Each number is 500 + 50 x the weight over its row's rms, rounded and kept within 0 to 999. Layers, rows and columns count from 0. Numbers have three digits each. The size before them is the row's rms in percent of the matrix's.

# down: layer 4 MLP down (transposed), 1280x384, rms 0.042, rows 1003-1069, columns 320-383
# gate: layer 4 MLP gate, 1280x384, rms 0.0799, rows 1004-1070, columns 320-383
# up: layer 4 MLP up, 1280x384, rms 0.0845, rows 1004-1069, columns 320-383
down1003 110:516558428544473434477466545475600427576572545477517532395529461568586512515464481462454448444460491539549458467453493452534467487482477555459508497477496537553412486427560479532509438464568491
gate1004 107:412534433427501502509559440410533475508435555490521561475611536546500556452434521490457526469591438536473549487522511450574569443593532517405539466491520453490581594501507538493464476563502471
up1004 106:564550493403511508514497459521573521504436612482576543543524522526575499466442464499396537477494570457455503453514489437523504404462583482541590529541465550489487503436454511546420483545591489
down1004 109:521462520515528534342460399507484481518499489371559489403400507476484505430516435519552390623478494474504581440565503485467558574481441495520528475453544532490489461501501507531415480463470506
gate1005 105:476547546439487520573464522512517511627556420500448599434523489431514478509561444456508497495467520579445541551470567510459483453582490542579537457533574537421432400560455477406556548475538501
up1005 106:464483511558609528416525477479520532400501617599531397418501476565502580502538527465540559482513491559545540428568492522524516502557445491549454426387455503533509590501443422530522470566446460
down1005 102:398552488474530521553489527464363533542551553528495576433552457508532556448459409524461442483521450542425447545484548523392461513474443545574491567602507564588530469558434422434524546410494524
gate1006 100:560572493448490533500519469487538457502504470562556408457420450516481533575510418447491492496506464506583531450537435516507491443468495500500475512622577549425517508517593462457546513521505475
up1006 092:560574588532417444552532445404488461458548451485650513362525448510511512529529589512395460495463511473544445541452555449561473476475521469448452539558498495547431469546545453474516519388550523
down1006 094:448447491497477502527467536551499488541438461523499513599594440510479432428510561490494571437567529556549555466412488570484501453601549498555531552407426418596463491413453537506476469553501508
gate1007 098:624462545415520624618538505463524528478548460493475413464441470526522444561511503480550432517564500535483487527475483408531510407487556478584568440510539434438591494504567582454475522448547479
up1007 094:568484472513459528415451513431503561498461431425508444542503449613527495539576461504492499484515473517488542635499528470539532479496522502450528437506508459520515486454526552488550500497500536
down1007 090:435440508517387396574439492526499430468557533545494550482489574348465508474473479576470477486503492465525493457493424423612423441481524454561514551418573591528573470544479465530499577575435437
gate1008 105:580464542506490534504531441485515483535487510483513482489422538497555530468514601498523536493466397608428556492562439492532452486498470383494622467442438430433455461475443476415454490580469481
up1008 101:463513479559466493491561570532425510408503455519518471488516596507380536480497476521427497481451503545517538472498521507590433483506529580539465553543523464509560494472580504531461469523456464
down1008 098:609388589444538572493517398460543497527538560517472491556410532574575470487557519539513466507495499532533468480541499586521570504487553427495539498501512459522477517562481448410483473488518598
gate1009 095:602467565503532489552502468419516503440527520432502578552514599630519503560501517497552557501508472616470493621519555454457524560589545493460463499487504422477505472536467458578447460468521429
up1009 095:466430469474541571416504489481443478537482567465506487527507450489542458530551494520534425511428498492394442440494503431490444378580456592442500532590415516529504495456487487482472516446494611
down1009 096:451492456572414461599390529549487421488489507550492563349502553629650572534438562418525594456608468531529482591469471500439484611441501491558554448458513503469522474510471494552507469517519388
gate1010 097:504414543511561483483462518507462490496530547505497446482545395539553488444606477452510517464501514488549462488482552494484469447594558528517462544482399424487529384474561439491467452454587479
up1010 112:529468537456521464543419452420451552542485541457568479562507405498526498558539520490515477498461511468417510472515562480467517553508529441382562525574434451467459458520399452478486416532555531
down1010 107:456542519525448487512491542448585542435412544414501477542477572492494466557411503542510437506514415388407483494529465446501528569500489384433541462558544564511412480534472494479554511541549424
gate1011 100:446497452473524521481445489503556468525547538464492487505436443480582467430592441507446566446486482546412508447480566556515509521473484548438501459533479540501430554569523449517544409484581521
up1011 091:504579485463516506493550456483452524427474475555444513457548603472453511603460540489521407556514473485414526493597542482524514503493508554548538536410483436528480551468494573534487474497482479
down1011 098:496499531491534533537458475497593454532629550525496488501475402487469441509571423518499422416525505561454557473459494498482510395499485568477522520509472515438468525539527523508487449430584480
gate1012 099:469507457443536487499462432565422476522479445477541507487496545525531464505649533532586593553540520481520526513464506537486522438523381512537502476429453468588488500532467586540496469506530483
up1012 098:532526486560497478542470470449492551482499479496383440617517516421520566457467437467486530492402495559395593565552426532420534516508540445591521498494559515512540502590548523390509524535535506
down1012 093:432530618476484430437513621505546454447466575466537541456530496532410397536440503481525438463509515402495443526510531520492577519457445544469422517490445494534511464413464482551492511523477444
gate1013 097:458400537461526462602497509549502420380491475506538425418547555459477501441394563540475400422590527449501455490497513527489564602545496560540532438494476490565530452470498507548497518478587473
up1013 095:460528409540544455466468429422502490477536565537558450548548469533550414491456484395509515396516490595492509393587503535489492435533413517514505539483517458584489472504444518502529465552482507
down1013 099:480595458520506521535477510461496470596514442396529428494484483407515432540547501585499484495542538401483409578489518433496531567463493504475545471496489488513497433457532440574562534453593520
gate1014 103:457478491438502473496485462467474483545488524568462554516427434663526585476464425476441507487518564487487500540549493458431544478445488465542503481489450488461591445509493529483485470514541570
up1014 099:461450366515433574512497497539484481501595461437536486518552506500547490404424564405451499470518480509471421509457445491426418563478493518503530539548565512393499455425359561419540550388570509
down1014 105:593425515440473470490554428510493504518444563491505399570491404515465564558556479567495507611462519471453601588523518511528528557425561479528455507464566437512498482475407584515483518526567531
gate1015 091:451526462491593431502545537460458404510429478490490476581566418512503498532523487575516605488545502508532466601466505475333539454601532584446506539363456492495461481399433402512501455387449509
up1015 095:424590509429490473540481428543462510503437598590449510465491556467483482519538495492494466453385573504569539547451519573547562460532520586577503572534439562480496451592427507539536523575536485
down1015 095:541540387489535512405591522459468501428564418419435542520469468510427569463468467517466489514496476591484514498530502462425491417496542467451516434470496466529551540500417455443476413429422505
gate1016 104:463549549520450578561491553533507420549468433488639535437574556453558459513362599517407563487453538550571539464598508494480502486436597406491502454532501545561491468469524491380417565443494434
up1016 108:571453485550459508515500454518516574489496455474532498501576485485616521480506467541424504574532538474529437570525513535481526454510582458436484508531536518513525542501516450496543465414553587
down1016 109:611550433446522517409443519531531514482502487497516470549526523474545489450506389498460534531506432532482511521498494561484486546486519500539546581454563425457495481463569456518438526528501642
gate1017 103:456518479496449538546498422475441621444544497615561445471451532514445452495493565553475521452492536523484419442491536372585491495460501547523558427615424388506593547515445585500492523503565498
up1017 107:497564468391547512492540531475470505546530517540465533421543457496468469492516484442459527570463534439463361541527578524377584447502427572524568404419537425532474476506481510455602517517518416
down1017 105:559476507555494605589486424472464509500502476513516550521417542527564572557483518428507447485530550446524514550437471552439434502569485638422481476562525450473458609507568541503457457416480519
gate1018 098:510457603541502414499436506482478446550525494491458534552520454591607466534506491455440500485539475493485481609511507413492533485554458442610488470409549362466502491554583407526474458488485521
up1018 093:464493560573574418499534591612520370516482520553490489482505508432546514488484487473453464475508511457508520586482522614542597483495491478575447501551547459463529501422535529546478476476497519
down1018 097:470465512424459508481435470393550492506555482437465518520428533517500466493509423504532534605491607497432501354427490436501480485478420457363544526471360572535472463502527505516556533525497459
gate1019 103:553555496502428492507488528420534469516462572400440402450530504526601494507467487546426576463519447527518575532418489438451478502524646557491475596572458584394527539557499500484463566565454525
up1019 110:488454541597446483474576460568484545567515477497539572539537454443545492488553569512525474458454508429455471526481501500503491443517538583495516494505572531521487544450461455420483520503471486
down1019 105:505499409469549591437507361462411575580509508456462429620550448518518493455540479508438551562538503514564482488538433523417475458513483540416423613507481462395510463481477469514522513495536525
gate1020 099:577492518576404468479471547423463492548529588460588400466468513465562527478516446530492453431482438469535562428433558555518467432489481525507547518471491474540477534447494551489488497527474520
up1020 094:473556564511548509504447508489523492418511517502531557539436469507469510517548495523509471480499423518481481451519449417471489426461538501532539482502490398540594546608517499507466503446453484
down1020 103:550444576562530441485527538539400483464576430439559395514486505457513588391503517580462526341450453502496523529476495576501434468498488476410445529502427513548457495454436515470521538524591460
gate1021 100:476489459567528557520448584473507498518502569576436483500533545529582489531590568528519516551512522512523513511457524466526499465532445518544477445497544584528413494516458391607463503515523467
up1021 103:445486472527398496538522522489557512481445456524550461472549491560547492592590489392559471418523572637406485457476519441444481422460538482492534541510462537520488570501526454441509494490464473
down1021 100:500529496506400481450538450492404497519538517510391539498505467525445464456495495679537511454550442474523497423477504492547497473527329497433480536498480454517592455453471552533535559493489489
gate1022 098:503517421497509495531537578475513508460568491522540580374522462520561540461461544507404531566512579511505545436530369499610480597519517449598542470551523524468496459579583448560460477433611494
up1022 098:568541436527536491447517558483499418599434530417509505518485527505442566594522490519502485384509503488519559547478463506531514432577561525496389550563487392483471576566585437496571532551572445
down1022 099:480531453532466504541512514379472580478490431461545397438494488544498483443418498457438425516486487471462455483490490541454532502572478569557621501422457525427529429529489548528477482426489492
gate1023 082:482436605529510544451508489488463425543502520524615471406522594488569422473536538519448557448442448597482530523470587495568556499432579493585511455550476568419549460531520437449477511492463390
up1023 094:470518501470608520567527552372510537527486493543520486429489520475501535512536465449590448542435563508483453476496433551489506425456529418443544540483519458569506413494541484585543464599525418
down1023 091:600503495494445516501491534590517500493525470452457578589480441468424527443452548606480418508592559509499450498474534450510543577527460550563479498505504485526475539460498570494427535443534628
gate1024 106:484481462555404340520514512536398516499507528579514536547519533559524500466439427547536578532521486475419497523516429566484437428562450591457485486519465468483528435588472445500503557521477514
up1024 103:503525521554432603460509531476542570410464571504546461446538565535515509417455491447434445415493459545561486487459549494493574550536499494498456490504460541492405472495553540452495515509516335
down1024 104:514436484539404493483485458493542513478555485487486498460507572522531548573498538517497362531497503483574468501468417412453555501471524478532547435446484557490490390515541485461455415493546422
gate1025 098:429516669462478556477454591398408395492452495506513523440489525527535465528497483509457421525486595418636484477541524557571494450465448390597450452444517513419514518462481516492456457515510502
up1025 097:544483405470425476538492598487530469428494369523475562416570502580463551488596570592517519458435450550470540517485541522506481409451455492481520384610468500639507450470509584493527532516560484
down1025 099:414525663517591538519490465451458480440549455547470553521444532462506502519466490423407471565462605454620478475524502534529432531482494454569499549425526556388482457545448447437437490494568496
gate1026 097:507488473546588541541510502472624528478492435545448397577392451500413534611509464517502480552509440570487540567497539568481504541462529475497525590457487472578455451541479472498422489590550528
up1026 098:431460480483572509501570449521468528581590512471415523465471498511475480498384448533484420541443493538481520552574484494532506446477548470571425575546529614571504496595526549439465488445441519
down1026 096:512487468481466560516510548511418541474457554500629574601535566431521451503526534443486433505527499486520442531528510556534554429507475561510529487436530523436483499564396416499564538525582453
gate1027 102:502513493438411549473482534535530486482389497429531534471494394505529551598469477533421515578502444493463369591485470509559580528552525470549532462482503569526504522435446434483489573487469586
up1027 111:500526537467623409533425496526452521401508516509409503469556581538512443502440552510459439400558557573475580468506442535471453482458480480488421508574493486543579464493525535581502403503536397
down1027 104:450505486477428470501441488488476504410537595493461519469467501505588503604567416510506464539453490486493420504430416496375509510570449503487481444509535509443491529448560471555525595422521522
gate1028 102:532482532587542565471403525517506481495413559574541556529479500580551476512503452493537511479455496518548533521489459518427589512567577363426418490493414502581610507548576472517419427573428536
up1028 094:581574412510455455468605506542401437491451550425579514463498586595493428479495553527505553509483392528536478474487541422574471535488423562531534564513652422546449473491462527469470621562502446
down1028 098:468466498462517580474426514499563566484464526585485538533456469465493483504522437503578418424436512458571465458468499544473490457515523445449414523588411581536549642513534459509499452498613530
gate1029 101:486466523511500527521482503430557449585412514458441509513519506495432438510509510564488496482540454440463430495532499649560488518526495591535432498545492444479483526489495520542487478503363592
up1029 093:508468517537497559514623556542504483478333431483481550554425416488485549507548521527510449498464536482522487538546583490559462428445428559548532508480541511413467565481434511522552535514463514
down1029 095:446481452467500516421493492597519538497523534433628497469564514562560535510521507469541481563505512569517585454465458429512494570544565453418522481476546522459549476498471515476477479449458513
gate1030 089:341474545540500571537599501531559504452493503588495586483527506551510515500512476485482404526438548533457576566575456597482460563533468477565517532465515468379439542487463488519486500545455440
up1030 100:547508508484557360513558517486440492474553542468477530474481536549474497574479603446504576479507488476496479561446512501524586618554492454543544535545487395507478423496537464441554545533495491
down1030 099:404582462472373570434480512500537509507509396534495361451535490462581536495501382525498403493454546436469588471571554489437481459417434547475508446469474562467518577551434486525489507503528537
gate1031 104:408560482422391453456485499506427555465474442641561547513494597464494439557492544537504548486414436472464443517559356552549427431593486521532559429517579584493504546449439450495491415473505466
up1031 115:447438564480446513407551503565464515581442543559555551455486455477472453553498405460542458524498455430513536630453410550476467579614479511456579418407532542486429464482412550461470446487494588
down1031 109:545443553523517641466574353506508513587528509477462470428445468476487448512583453491527458499510471569486555512462546523446531591512436577372481473481467457500524469527462535485526495542494557
gate1032 096:474421556467636439573427570430525491472538385551471503527491531555433556548430451528456526494578472561516434512551521499504505533506431477454482518513486470551390589452500510393473556478484485
up1032 096:553481409550443547510444529585443504472422439510471513552484494523513532532495556504437648470574484519505475437615499476490538485471528472528575553540507473470437447519548437508491526506405472
down1032 095:443551471489600473555524465439525580535585502479560471489454530473478574504484461514531397627499489478475530538347449541477484542500533485439471482479498484482571556495531582519532445548512465
gate1033 094:475383493524612431503444481403499637533496529512587450465508483559558545501532505442446471476421525494503550445503540576579422523471467471482485537490494468469462468445546537487506497494565539
up1033 096:493432524448523492438465504422493608585475571493522547434472555501503543501455495426452493550429520439559460478464516546535361483520459431515535473400483542567524449470506515544569434564485435
down1033 098:474574517475554492543568502602519393386489492492421500514462444458505505483500437478504589474532490499424417494551454500470586448486536520446472519552503468580535483488421397471454551416423487
gate1034 089:424472415486462444486510605494533473594504489549520462427505475576437514534430579453453446525427517434459552429440436483519542537529411495456502420500532457442454488535547435582509537419445521
up1034 095:518439506484543565597542564538617513523458488491572494472489538502521538496462528465348499397507478571524493448485477509553527463472516505415525412539501534510463537429571555553506396500471557
down1034 090:523538408483409491461512447496534504462620491526401544520543418469511407558522435564630577553472487560462556503489502555458464467590582463532464533484549549502538486538483481431462594500539447
gate1035 095:433441506562424487482483469436525456584605530468551482511423426566605548515506499491490487564522470526470540470398569462464499460467454509560447579579545486545496567474472572501473531547543526
up1035 150:445579475507472496522514552561514538449420500503395523479534565442480538489489571486512569410442531459542449467568517598463458530549554512529501451486490507506469480506474430432480470531542387
down1035 106:567527494444470496492492589562477548443401381496432543474536562502574543534493446573537546491497486526465502473545483521445496473531555483548544458501546572534549543561502502492521570482428537
gate1036 102:500521484427503511552501487542513561492424497578412452509520478423455561520513443638501529452469551543482517515479514489550529569435566535499476504562399497492494539471489504571451444529453497
up1036 099:521489541500518453546418442454531478494462496509489530475501532531464404468525514345546531545419528586486487489511445473512533488436519586535483430451508520499491479566535492598467438571518491
down1036 102:512494516500480509481493501607506562552543468415493424568525530485482563495487459431477479533485544458473449544558495565474443508542468503521422491458615476550564459541431545512535513579568498
gate1037 107:445495431539456512505522554536530455507591472528530512517484418585435539559383489532610445489500529540496480489476531430492468440582592437543354577486507549524539514489525487489620436445507482
up1037 100:448596595585513398563506537489570552403480535505517433475518452480479471495474495485496473477388538531632607541469490474478488563569527482456494502455509444492534482429546427498586529560496478
down1037 103:537471509485536492418539482452462575488530385488481483535555574511616519580540483519546510551503398395468374522462487516530527521426419524474507493553402507465518503413544478547529509470447529
gate1038 104:516523471453480495507552431546515442475547535569508496445527500517554512498451452610520483493431533543469497515467443459595488548568447525538592479498476521434420487453571627435494505417518466
up1038 094:573512445560451637488550488466483475508455479498539446475562489516550511542422544474517447530482574471527543517542483594472476502616471458510461546566490536472454559460543489458521458432522548
down1038 101:415430509538524428485363687403522501449507471502547602565475506473469454537525462465536527513532427469413558525524568498444481508434535430499477531463589470525488515537492481527509449649491498
gate1039 099:440627546553386534562606485422466408485514471452547514492473417500570581474488491546514540457475530478577546482583486463455477508489504516470459507507434501493435490418589539540597487510577428
up1039 094:548481545452483520487449450482471472439524525504512558374502500534496514592394448501493489579562586579551589451520504587537562451434415500581509481409488496438551533452503598626424561531541532
down1039 096:459446366544579497439548526563582527534515592482440493562542523500453457463503465481505493523527515438425457570395493489426547468514505565581544493507495547463497555460481440482462446495483469
gate1040 102:485567533485529497447483466524443491427503634558542471453543523465460450471423516616479560476516407509585536634452530591568454506528460522494555439472521451507420519494482497542481461549518536
up1040 105:435476542435437534481554501474544504569512466546534577512508491486542564505508532482471488526495567443514504512484444532500469553523528427478465530463513410504601553525493407500515482520543543
down1040 101:459540501619432471495391501559488465478475531408517510515550474412469452494504521545489447495508455439473591466516540519528516547500450576406588539438450572479500497477493481474544452552505486
gate1041 105:482560441486514469489509427573511483590496507499510474472548530547540448525473569531420381519493535410534427468436431576548411523478618434472475479507505465517535495538532530511512599469526619
up1041 102:558506535581550556555431507475492536400543468469518458583444484421516537604440490507463453575511486532434463471510458457508501490542478514493467491495545587428538526570470515490455483495480476
down1041 109:463482464533582455533465561538503463419549490502438490478504477482561559384504527525450425446456535481518487493414482483513485440484510459485455446493509506453482479505464548492594493547555488
gate1042 101:410471536517494559442506488542510517625497629464498551454490499558574519585562512611469541520447539456557490493540516474512516537592446544495537568478456538565475483563544492546465518535544556
up1042 099:563527443451506441530555532445465485388486453510562536525545530403513623474516434413622499406565508506483439560422495551520463543498481530517523537520594520474479470486472541497532527512427590
down1042 102:558483582500502508460512459592543522560554497528604594481410487526450576515621480489415503524551554439439484442539468538588471500548565510462579484580479493498516463524553461508460484581573389
gate1043 103:533512509474502441579477576429542436526421496521478618466495504528532542412502485537564510490439599521520631566536428554457469503582563499635481475513468544473506393493472481554488546504544505
up1043 099:555494526491558438496440566453470519521445482517503572445470520489493422442494415438505447510570551434538493453516528477458512486486504524555539517573553510589429488556531495509449513475408376
down1043 098:496547506421538469574518463445491513551520462591454538510521445565529449441509552455406435490573557458516466517490532468479482529537499579533549457465528460442477567395506539480463558404431635
gate1044 108:490467481518462502557416561565396599483501407477521472571554541527512615541518521377539493400458403472481469418391524486457459536500474412487490510544517413519575547521527569526480543448504597
up1044 099:481497539444475514531454525506475548495428458497540473506459559537509543526523483497535444422526477431486536508504494479418465495511482449554423547446464543566490467548475554505492490533537548
down1044 100:551448521631501475436526428430526388447561552532531478492575559526507519559448420506498494603457539512531501455507558560526428462464483555496583537544565448498543575531601509562473526456570499
gate1045 096:503378495501490472518480410466532483472538524457472461499579527507480500520519490437499466440499550579438537462511479446481611501426479487526505516533556488449498659500507436440485565571492518
up1045 095:476500406359526514528531486419471451523537503519492533524437515444405459447370538507479531585465532534481414467540432515527489499371463510555478535403550362478432546557539526470458513538488511
down1045 094:443486594593500546516451482485439617448449550517508561489480478509493523568507507539524438470525522475534547483426482494428531420573477545449499515509515642517487455506377444526520376470558453
gate1046 100:545569447536420456466491501525494522483511550562541489520586569549465523431502497570478548498430591567398507466500517570509419526546547493431524585368487496516495464563508491422488542510533632
up1046 104:525474418534528530626503582533530503407519478452537391494411502465521496543567474498490589391572432515561424497488472470457474511444458601519522585436499527507578518483508529512446409498562493
down1046 102:535509560480459459506479674522468501458509540571450520373413485545483464508580616451461452483521535525519461474513471502523432519517440513505480498563464467533482471553484555574584597529432455
gate1047 099:462455494485501436546483468530595477500500576490429525466525480521488486595480497488553518561477486505501394477603571461529567537531520495548546487499551500497475417465451557501453494368517581
up1047 099:582412483446574505515477524444530545622508581572479562527495492547466442493410383467470440451506527513493443574498475469511541531612519493669565494481556544479448506522551498444561545533479548
down1047 097:372527491461523420437445528536431464441419502427597468500427474484522501511534521492493516572477527448540529465512530591462434432415520516416468592426545525460507563450434470579437522398482472
gate1048 100:567512507513487504498579484503524476466477519443506485538510468438466428522576508496455612461456389459375489439541553588526534535435413530511456526494505485593529456458444575551517464406513476
up1048 097:592517471500449475631510524516486589514529395509448500462510487515537459503510463491511627549502547508482546608438468498603471486495420561498484481575523521500394494499438494523566575411545543
down1048 099:516506474496548513544452543449515320526568539506559459550454590581495528503484482560488354512411517424510553485483520548502500555520499527450486531577547510443411485418542512396450449499469499
gate1049 097:561470434516418473454576496524467577525378506474504545547454525497537592443470579468525473482599526524543477439498483474556436474489523422497540480657447587525486463481436509540477442592475474
up1049 107:444442406531507491426484512418501467487467461576549411500531449450538576525509577550451498497485511437522479486419453503443550474510519496487509449531513504464515483511487455613392403584529453
down1049 103:471496494539473511559502504449505484456495457571551391553508507536548412538507495629524432541423522420583526474476431508473543535528411525509599482516611486414411502537428444542442412513463501
gate1050 099:463507514485514490494566550505538531519497442469509513576639505466515517500428481448493378491515490515458496475521513486536432424506568442492426451576499553505588405531521465531499464438579396
up1050 099:478487492530478499571484529458490504482480510491528462550457469510494489424559499604488556476544425484547457475455597512422574620458421561540419412446569487548404527403457656490582474426490508
down1050 095:567511516543533542482531440555459567483486445528463516507515538485501466513487499504494467423485432513528504579437452420509477467550459514533541489451517582424542527519417472579463470625525464
gate1051 095:524538504425422528497489552443453446516510490501428513459488435514516485556560545472505486528473545570571466524477560575454466594497484529520480477458458587506557464449603388444483467542541455
up1051 105:552501513468496443473568433570479490499487443417467513439443393538475453606537505427424408521540421529508454464471479478475425500472506503569458332487508495500522510499469485445488532439474451
down1051 106:486531559542583514438545431527494590492496489494492555549521508512490541540528525520469547492543435504473524460495472430472542505479530479577476450511487497471408520481456485623460486484493562
gate1052 092:444481497473403495527598428516511518554571621516583404453525505522573577487449482430398589451511496480480523444513472485459558455550450480580468578575400447514524488503534480479420587451516385
up1052 114:478628500523447535455433614466471402490453481433452561473467615459407475469441605475491512503519544525530415533520516578533482522516473508511575488438504529562482450584567476387542504551422460
down1052 096:496531528502532487534490498518515526522531507513401409526502580433569525450443448650502461416539576543471572518536451534460492409532558535487512482529540553513473486512545494491506489543548513
gate1053 103:538517538448448544385504607503526486524465474478509430492428491533517393385460514439523462466351505471403621500409495549511571525559520497562526537537515470477512451441436558462547522466506414
up1053 104:451519559546444522528578460457450489507530441507464452543462493555548489433564558511435484472539481494458454446553384485623511474558497500427534488496556547512556460360525471386472526531594514
down1053 105:479388448456476524461583486551462471499585510500473569430473432572530499566504539590596497571549531537517470485511564556457525512407463487526564435622519489623457505482546424572459520514530506
gate1054 095:532470575455580521502457446475507503527401534548427532540566476441533547464416544540461553544479479588444559575458512541475519538484531560531563496513509492472524524565499403465541523472500522
up1054 093:527455469463472576448492414556485570516521451535497530423605490430487498553490504492533497482517614391532443501470570546496442523509522383518514459529298552443584514485600511489504541546438545
down1054 100:512535456493555595404422478513539483522458527570541597553596540459472542522391525511568572535470500522567474547477501493515505470479526527497607467524408538551547512576640477433438521481522481
gate1055 102:572501503505566426399462583463512438551452537541442503443439456541476480543534610486482473502461515494609518619482508494381563530520617443479579460544485517553515556456512575485388518579527523
up1055 101:433508476555432544553486482510455535505553448529446557568501467430468457442445570575476498417547541483467483376534494497608519492476416556483467489410466497533500436460522479559584527475470545
down1055 101:485393445501548471420471571523532498571535372538491472501464446506452534572526515484481433478487524564534537558498577435493572575548566436538518491499485589528553474505587582388466422571509566
gate1056 099:497533572579543484581503434401498498517442514378491429477515434450405418423408503480496499511515530481460509512445566409447511454442440475499504581487574566438494471483482553450442557509486466
up1056 096:508522485493366509530490538556512481545466453503481458415517477560447443523508516415495511466500460575429508502450629431427564530523396539476495472496517488466576525485494460462457491456466441
down1056 093:517532471575557514488494538548499496537525483476560562538484546391510541510516460546462400450482464469570501385459425432585493507453570549550536574536529509500474524493544555464449544469530496
gate1057 096:466583563427447446530616442495493639535523481527528470453586514522543472588501496477547549487500436518424511547471555552479500452517463489483512572463538497463560467500525521462502508523499528
up1057 093:454531539492459505598481487510547536563526499527461523324526503572432477474469442562489489506526498581596430555475499428540512499486559464550458570543411566497438552510466478538545519479513468
down1057 094:559497486424477479489580454449423474477526536460614533530514479470484425501484550375490562485505478493433490502518533503460500504498454513440576423423572521493532486492579497476590493499502533
gate1058 094:455527449416465369528412494535501494538412405486501515506550570537469491501525501487442465574473432526472514511569450477502339524494505605486507524480494496385513528622502491450568530464490518
up1058 097:585468507528441532552428527550545562468445402564498545483487408478447376606435559463473489444526504531449419436514423573608553526547506513568436534455475462473457575491477584445514487482492443
down1058 095:458500539503534482470520457442512503536476604495498516495441557526524596459611541524526506520508400507522488581441600486422483562457452518480518539591494584475518510486479447586461510493531550
gate1059 099:501491541519527463463582496485467498369448482526497420430551485514595481477398491554545446479413496522600550475512516539436584527527492542532497459585620486644451504395452468590481536568472500
up1059 098:425509473520558515487497511599498508509477536524459571520488529500398539531578536504435359484559482459465469575451505472503508469467447523434491550424532500474511613521479407445429495456534526
down1059 100:551581527535512503560501496421419547505534418563517438417501496513470470465380482486611602490505500444556470394527514476586563499488504529531485497498473515469485538469492571584443470447506528
gate1060 104:494477532492510583449518465583551535491448535435550530574406418452479508508499459559586460552516594399494601492487443357430479445490470460449544471467511544477500455390509520542444466478479543
up1060 095:526453489526448406535455444520457489473450483527586583519473463485584550497530485555433543500502514567453454494458521585488433437558451418541593485451433533481491577503468467446588469533476523
down1060 099:507530495408533492412534495560532509490405500502453504496476541501498512430492442441497542549487545548405565450484546481480559474477501543515508432488483475468544519484403523524438535495591457
gate1061 096:517402497535492456525458457524516487475593593552506474429475486428460484462515482518537526672555499511550562448456404561454498474554599368543526480598529470519484488500454479564472414497523502
up1061 090:454590548385577475476545505475517554469566480463571528535486548594475520515492526403483537448551514434446516451572485494522361485471528515518594522499448501507474498476530499505513601486483461
down1061 097:457399442567450465552393501553549487433514574552506474509501463550541496532455439438489487561488472507558508472529417499466452405554484514568483503514561415414465412476492421521432402571492602
gate1062 102:459554528512542516486515470606516587425566560495562444653549536563441516392510533536524470474445555532543500529511486559515517570618470484531385520444524585515523531514507479478485471543506536
up1062 099:443493512522459563537497503433512532485553498506459477537504551547442454602466486443526428521441565548486461543574513481445473492555470473550469523535562467489575508479488478477481478583536459
down1062 099:568454464529539529510501513473456415536460474450459536430491500443507508571540476567494532448506412449490504457489455490517420419394459551447529491513450489478495446485515495539466554495482445
gate1063 102:567423468471582459540574553448501500476540480442593548557475501535439448408525528568566486571530551476530419527436542484531519544536555387488543458570448516519421469383580556571511540546513480
up1063 095:522570480401516495467562514451550502505461432400487542586538440495497535576442497545562511508565510489445424521515499513536520476518559537478501508516430482542557448528478429464562584524463508
down1063 096:513434487531496442509504575408456471531509560538515452515520508500435451487520530484541538496540500549593534492502574492445555562461533400529472456505479468541585575484499588557503515527479503
gate1064 102:577417484470476478446544578618483539480583503399578447503579570449481432563546510470485475502503407492484412504428514550538536532555527468543590527532489456460563570550512482472495507469509558
up1064 102:467501480477491481509565536545548493499489498492412515505475541537567587564449489449496401502544494453508586537447609404502482509549444511530516521545475521475478545528572589519567500585529500
down1064 098:462540537506518487540475464411589445487490433566476484480476415540548510472471560599531530634512528527483538526520558446431478503595485556545463443553537482466478532479481486533515549502478465
gate1065 095:556496517465518401489432490506425479525529555501503495545497511450496485432433529524529596558527584493526518492501585555526538512404518456526579382521496588556513597463435509498524559486411503
up1065 097:508490489589549517429519530550512456464508436563432498453565512551556538478498492564504575484546625504440506418452456570511392495510409542550409466357562453437452464545422490446514515374481456
down1065 093:509484429504530515406521500448484491538451476463463475566502495473420504483462617546441423496470462545480506432520469520488526490381568529399503521485368526565568481496574428496451523591442464
gate1066 101:456546535554520530423486476387421521465517531509531530535544548475513545476550511374597512454605534464460530457567543469528441513551495418466485472532506537457504476407492536522479434548539459
up1066 102:502487539450589474466522432451575422493480489407423461458546496455444463428533521526457533507522479549521487528483515556559463571523495510475418481552499483483488549470468412534541598451458600
down1066 104:561528418458520493463486553591544418508513539426526439559504569524493517473495546479509473449477489467434492421459517473580459448458583505442466483533520557571482422419514442486527484616484525
gate1067 102:508449573530522404557517487498560497486477455528517466477423614543537482468446518540507470491544506590558431540422457504404455525544430420502492461465501501518472649445525554499526477565595493
up1067 106:487523437546466499502476567511463461473502513490494448520450489471562536445465552507459576541470475476526507544516528579479469472444484519472560588624490601473533516477501441478485494446410503
down1067 104:504483442447533519509502447497491558544477445519464428470428553622512517521505532493472597478494452427520507537554503486469420509514395492402585417472417519456445515484569570460479499553599456
gate1068 098:565448585555644526521510440453469470459427576576499557490521462468380576425483462406477433477577561471440459537487461512542528488495473498543533495554537499478588493614528536501563611579466469
up1068 097:484519567503576549518405379459479493433514522574584537546493482547512539451489447539494602431493513435404583515560537479480533514501457462481584535458520443459476471516600511451557561536464449
down1068 101:506555495463383502460377586585483544545557525432493528561481484540506530584547521586474447596453436552467534522549529529535603478467538490481441496421443559561451484506482472512541478491438421
gate1069 097:542498448469573512474486460565526527597504526451441463475576412446438606490520480504444540542503602517423502481452504451484444526526545597467524526570487542524403475458509525609484518575444443
up1069 101:522474531493506541477531538501557463495517487560631498514578407460543497549447518475490545489514459487507437490559449576531504441491460533607396589459523471502539486562504505374563451501381492
down1069 102:393568491473501505532444543487399497522578498535495483541449567562509482475509494552442550452509505560522497484459519472516416512556529473401460481492471549497437481522394488615406520527473470
gate1070 101:467530534502492551493549517459481429498489494535378612516522585527450494579523503578499463531561497455515464515514485481543566505445499488542497626592568493427503415544469504512429582489431524